Weights of a small GPT-style language model, trained from scratch on English Wikipedia.
Size: MLP 2688 GELU, vocabulary 8192, 43.1M parameters.
Architecture: LayerNorm before each block, no biases in attention or MLP, untied embeddings, attention and MLP in parallel.
Training: a variant of SOAP for these matrices, 913M tokens.
Each number is 128 + 24 x the weight over the matrix's rms, rounded and kept within 0 to 255. Layers, rows and columns count from 0. Numbers have three digits each.

# layer 2 MLP down (transposed), 2688x448, rms 0.067, rows 850-871, columns 320-383
144156104145084150134099145131189105181116142147104124138130098191118141105135151132129122155073174136111186126102118177137098147124123181105158080158143123101173104112141124149127120089183123
135140152156085143148109142173131133154162113158134114114134107114113136166134122151134098183093122127115168091109090152133094191104149146120077091102139052109151149106117122106132097127127101
132137132142112159151156144141150117097141112137132100135098168085097158156119131113112130136148135111131144114101096121156130139149129115076129082132106127093125126130124140142121132084139123
154145114144124152131160125144087089115124136162118134166124171139116148141135158109127113108105114112157147158144183142125166095143154161132119151142117105099174086099139098089123170166108110
131114155135153106139091099171109103141126108151126179175144143127125114149147121140134140126112059088115126155121133051125157154135076145161118130157091094163129176118125187080152111123158107
128101094150100126092161153115150086150094096113133094105096144132136159083129121123112145113123140142137099117151134117090086158176185125130139122123124098121153132098135129138115156145116126
118143181081107092158127165082144157128127136141122156091155095107130148136128163130180120145111145120131164149145146084100115115106162094124112131135196131123122171129123139067177144154088133
126093154119128134145143134117150097102129162127113107101150105111119145111104126112124131115102124149118141101144120103102156169160159085105128140139115109111149189152102145128093156151145086
143138085132176085146085119103148119126120070064137115138053165061103178124072126093152159190084132154101151151177124104072152135092092083166105160128109156138131086123127099159137181108134083
104138116114125129116133165123142127117139096126209106149114163115129105167081120148135145094093130159139086120104138120149103103135162146147146131113132110170121157126155146122117108148126098
120113087163134117115115146148132130151144135122138152147155176150120107143129131089158161105155147128108136152136159132117146104145094157131173145119150115145125143113121158113090125091094118
119124097117122153106129155123117172163128093136119133115132099118131137125118136122119151138150153111110123110139118078116091124099170153153160124145154092116152135176149102120150127132143095
147117151076108156101144153163095100159110088130103112114120123096128115127113116118130131093104109129168119141100141101100167124092117105154112117115107152094091147156135144109163120092100161
124150163113162132158142147151150097137131147113154130141139106115132119145141133078183168166136156116094144097141096071110110125161118092137120146153169137145157115076145152196129175114106163
145147129160110126150148114118110129143070134156121112108106153141144156144160142128125128130131136180123097137117102168119144112130141138151164161124123101144162143117145160115133128114137139
180136144142122164148127121184178159151100179154162131148126115132134115111166100148131106094108134130141111136095112139150117154125118151137112144160142101108170142139100151134094105127122125
107118127139092134104134088126114117131123166149122161132133115145107156128107107100149155146086147127178140121114134138134090125162142122175108125140128114131116152093160142134152091146103116
156126113138140124166144161101173144102197127157122103118141149163137142100110138114146194132140091104098150154117104181133098160153090068129175112136141138108142116150111132141117120124118148
184117132137156138142147150171084110101182129099130107079153107151165140148128142110084086074113134161142129182143020122142137126154141088143104176130184134189120137167151161128175103131161105
110060125109167134140066142117084165140132137105103118146108134126153146138142109126129140120177152137105065127119106160111097138121105131120124119117116127152135147168129135114118101124157134
135128124131126144118115141136139158110122160056141136146140185115133135121156099120128106114138100118149135146079121136093104129117105102134141147125091136121113154138146127133109107162128143
144158144102144126151122138136100165118141108114141099129111134103105160146138158125098120090096120107132134119149145142121142168128142156141105134112109164162154143081111133136106149119124139
# layer 2 MLP up, 2688x448, rms 0.0718, rows 851-871, columns 320-383
142110091087159092102147135086139147108106150119122139160133126156138130108141129136137155096160134120151097163149166110095146076144113130140158129128124170126101113151144140158101138154128140
142145129116111140108122129103108144113094143143167138136167112164179118123152128144134139134119122133128122139162155120092117129137126152166117157125115113132135129104092115131122119175127132
088096135113120115142123139101180161140108132119130124106139109112137129128121094156128170140164147131107109127098048137151098159145092106122114091132146159138052193175128173182113099091158104
109129124103115128139170158123140129111123160114139117102147130107135131114122132124153095134160161138146135088132132160164116116109146109094135139103149143090098105126124108151097108118082103
092159161116133108197104110128106160124171162128131163160159107131139066179131145147153119123148111117113129146103106156164144103104085167131106131108126136118106144151097117133120094100136126
119141139093127105132121154101135145110132112134135147108156099147145146152122144130161147102128121132123147168150153107093101135118130113117118113125147135130142162134133123108157141152094144
142160115143122145108103133132131130165115085121146126142110142145110099168180124137117126131149127138136107172103132135152086083121099145119118124136124141152137069105153117124145115135136151
135133120109134070119137134168108125135100054110143140096127142109110148156121152119097165119100120133132111152141120096103089128117153094153120134116110149118127138156117110124131102126122093
140132178140134116144113101152121128144117146112073153112127092149104120079163144122124111164176125098140134120134122150112139140118108137119102119137128158125157095098093132139146138115154157
136144160068124117175142097122093124113086113112137089129084076115118121114147107183077093164079129143130128112112090125141076156108171100117104089119120144112136102135140072122159143152148143
137172122132137132142109126120126108113110161110133104158156158129133116151112121120107108127135100134142154097115108134131137116150107117131097127116103142147098114125098141111127110124114155
110137113195135109183102116113150170098156182152145141158156132165133133130150146133102103156128164125104137117167126161163077131169133143107143145143155102138169102104120114158090152149142101
137093105130089098104117123113084134127118117148107138116099140149126129132081143208075103110137097131154127153095139174161128150077143185112141099098080091103069153173088087076113078141146107
104124127146144132103138112141145116134134155118098124123120139139123122107124146091156099126140124120149160120120110141138137136088125104136151111123103148114117126134128077137134112136109129
095152101129131117115140130083097113105150066109112117118130162135128148171098134144147170150121149133115153128172168126096135095130157123128133125106107186151084108123164089135165120115124122
164135092118166116142138149134126135115124090117132119128112144118133100129150110156106119115148103108081117126156124119092121138061139153065133118139134136105140119164120098149104164108155141
139108140125161129141108170110156134112172120146089101131150164137142133135112102116104184132115087117111107136142131133107099150132086124133191134154132111130133130155118131137141139126128129
109118159133134157106136097134110104102086110114131131115115141176122136127117118166133156113116115143108100132167082135138160167104151079112181111155159168124147162133145105149153109146092117
126148143136100132093200136131142107140138122150134125107147122100099113125121147096127127131099105140139163129148131099123162106116132132159116153129111117126129097102117121167130151130102148
137118115157118111141098129085138121114152103136125140121081128145153109124101127114130113124154152159098101085134126106117130140135179153092100143152154116152142127122139146140140142094154152
137144112119159139148144127148126123110145122122144121108142145125119116154132169146096128124099126124163126111189159125128146165125139125144126156135129152145155145141112122152130129122112129